{
  "n_layer": 16,
  "norm": "rmsnorm",
  "norm_place": "pre",
  "parallel_block": false,
  "beta1": 0.95,
  "beta2": 0.99,
  "warmup_steps": 320,
  "decay_fraction": 0.713
}
Each number is 500 + 25 x the weight over its row's rms, rounded and kept within 0 to 999. Layers, rows and columns count from 0. Numbers have three digits each. The size before them is the row's rms in percent of the matrix's.

# layer 4 attention query, 192x192, rms 0.113, rows 138-191, columns 144-191
110:465480451517480507481462476469514498509472521481506530506523502502510507492522489507524519503482485503498463506592445487513518498481496495469502
139:528517480522515507478514500486478474519492491513466522500550531485528501549488495511565523537533509481502521532482536458519476480493505527532439
158:522493505506510478492549521522519486555507510463519504472486524472496533484494527500545484514501544482516464474521507471518486507518457532480523
147:462502483572454519489553515447469518480497484534473487515491493506477468452500477518496460514493494518523487520493501523472481480504507481473502
147:483486490483530480496495475539486480548512513501470530460572503499481484455520456496519458528468511487511493482545519495516521492506493509524484
144:466490520475494492513458504491521489531532548476493469498551493466552533469496472469462455471515510509502513512540507551528521491485504483473519
064:503485492505494478530482490457514478524483472459488505503509489498475480469446476477501508519492496493470497516510524474507510570447547558500521
060:481534525516540457484490489537520517514529525500518490488473501473524508527492473473489480516569485504457488534535500490513506529512518505483511
065:504520489502435512465500485524495497475522506543515513503475520455502458492480513491503514507508529512514535472507509475527465489522527474495489
083:475518489508472540500518527493516478507490502498466531472510523489496455450488483513466517483488539474502485526511506496522520516488524478477488
070:459526517488529484508489513474548498500488466486491532489495504541515534455505499513479479485523469470530478527467488521528558499481524506515517
085:459510527504538472516490520557529462506478490496483505533522520520520524503505524510547487486491502510500512461483443519496521479534493503561507
090:514466528450520494521512519474431470499553499492517538508479449477494492472531523493515474527496498482511541442507533452501462518479505472476504
083:477431531492525501515504490463478484516532499458496531541505478496480512516546507482554508531484508461484498426524486482477517528498481452496509
099:464550469505468499479511524495525526523488498533470471507491502480530535503482494501465456442493484523512488541528457547500487492470482530483466
136:471527478504506574481488520494493473506515497495512531512517468498478491518522535499522458471487470487508489482528442489500522514461494470493469
147:440472506484504516493494503500480499502489510498499450498466490526501507516456483476512523511485503460486518522538461502523498556503483476522461
150:454523528513536483492521506511479522477480485494494501497481479483490499502522490463442492549493484499537498478480517497497484481531468484477524
143:532501488541507532535472520515486520485533453462510491520473535525510501544484502413491562487470483493489515483493479492514463504512532511524504
150:520493499504536489483456515499520490558519447505496517502452498465549499517469528497506488510487549498523495522494493483474452513496469530537519
146:493516460469504494493453472480489544527484522471534517478531483492485495508506525534512500577461498491447503531531502508493472528511490459489490
149:514462561510526479530518499511491473459503526534487498505525460552525515498524514481505505540501499523473493488483499485504485468539525540506493
073:502443494518452492482465525467469468519497487489485497515528514488524539488460490528468495475510496484513510497535475534446540526543476514499501
071:514501497483510502513509475466527572453496505509511487514482471511508491493525517482513477534520467493494520490504528510464508503462514493531531
071:496468486498475559503438430483517540491524545491518488521485506470493504420504456539543482511500494537455501482466513526496503499494498502507543
086:482498489499478471562503481459508502512463546488455491526504497512539480491476456511548523484509518494518482522525494527508513532500490526493530
079:482512477501469520548533477512525537519521460500494511480492494505511531449449499472488496516503487471507516515526511490541532453522527514502457
086:445467490506481497515553473500515466513491483500519552479505505516535518461443498492450523535472516532498493530506552520534529463556519513502433
083:505465537520524511504495477477513533469515508503511498469498492529508526422510513493493520521463510500491490484490547445504517492543530477517500
079:528485513476502486472478459516522557503486545495530498494512516494494517475530487502621472482479520549484504434506506496492489520506472484471493
073:519483543513514447512511580508446497480499515501515476503509543496509509542528503447548550484527499496495521450503511466490525523477526494501491
105:491508475476471494463531501466521545504491521489461514522549498497507484465509473509508433493505527498511507502505477494504462516469489520502517
102:502465545505503463520534523539516534528483512488500484548479502528517528533506486491522569477500505500468511490482507516485484479498499535533528
117:481535486510509565482525530455501520509489487470502486504499489483529536510548520488506493470502488503502487512514499452482518512498526519481534
116:486482487519522473528469475541494515522520518501480497548471504466515517521526476509521485547491486530452472516532539500518468453520529503494459
116:496500523486484515471498548490499521503445523530499502439530502533498474489514523526452452510519522515526480486520514489504554525514477472482481
118:538498485485508511480540460467512482535485529477512558501501474522474494496503528543484503500515507458488440489520533451532478557495514500508503
106:511493483415484455510523531521500485520542499482528491472509497527473549507497483489500504515458512438524541517500532500517465474484513466516486
061:516469493506499496475464467516493464443454502493506496523471470488520508464523443521494488502499514522481463484511497486448489539484480559457521
075:506512520521523507534491534515519495485491508527472501503506516480477478554496527519477493515538473517517489504474470511490509558531474512481510
077:511511495464537472471469562528512496468468485525493473554497501482507526553525508496518477484489481482486503521507498488497465529477454456516512
072:505518510488547474468465559487545469516527520523505499482508483510494472501540499548464523491493476512477487503498475478463461554462482512472502
076:502481487471507469472475445478464520509506566515509503526503519507503494469520492529515480542510521534517475468518482460467512554494501545492580
063:478542472477465530470488463487501550508538531523470501534526495519530503492511462510483480475508516491473472496488477507515466522449482481508562
081:475476505530539495479535476507541480483475459521492505477519496487509491487461523518471510551510513502508530507484487494512513461525512530516486
077:495473539511506490538535536503457464481479471518512523496489529497498517557457538462526561547522487502498530463498523506498538465528527529509468
103:512474536504504505504500502491492477518477469476465509448474484527499505497480536484476524530506504461531501484495513505525524483525526471525491
088:509491563514481462561501510466513548518531521466501496513473513511527477466490496477523487479470474478512505519491531529493502484512508467488518
106:483533487525505522481520466468491464489497475462475564461517511523454483473509529517498477529497500456503491504513513519554545519485542463501504
114:454515474490466516476547477474502478461496491499509519455511477531493525548510538514469498497544500498486518519482502502491536564535519476495497
109:524492547498534506526453527554510558475460526495515465516482494500516501509469485480516515467471428533488513500481478477482468488481523495480506
114:510512457482482526459510473471481481491474511525486541460492517511463499493491512554501470521504490478539518531464470467518535555505488450495492
116:524480533503492471508531462506503502482495511561499477519485471466529486524509497516476520503543512576504494468432534481479496492503468536523510
125:515520459488505532473498464478482508491513505483512554453503522475454474485496546536475477522513519463510476501527515488552511539507522480455500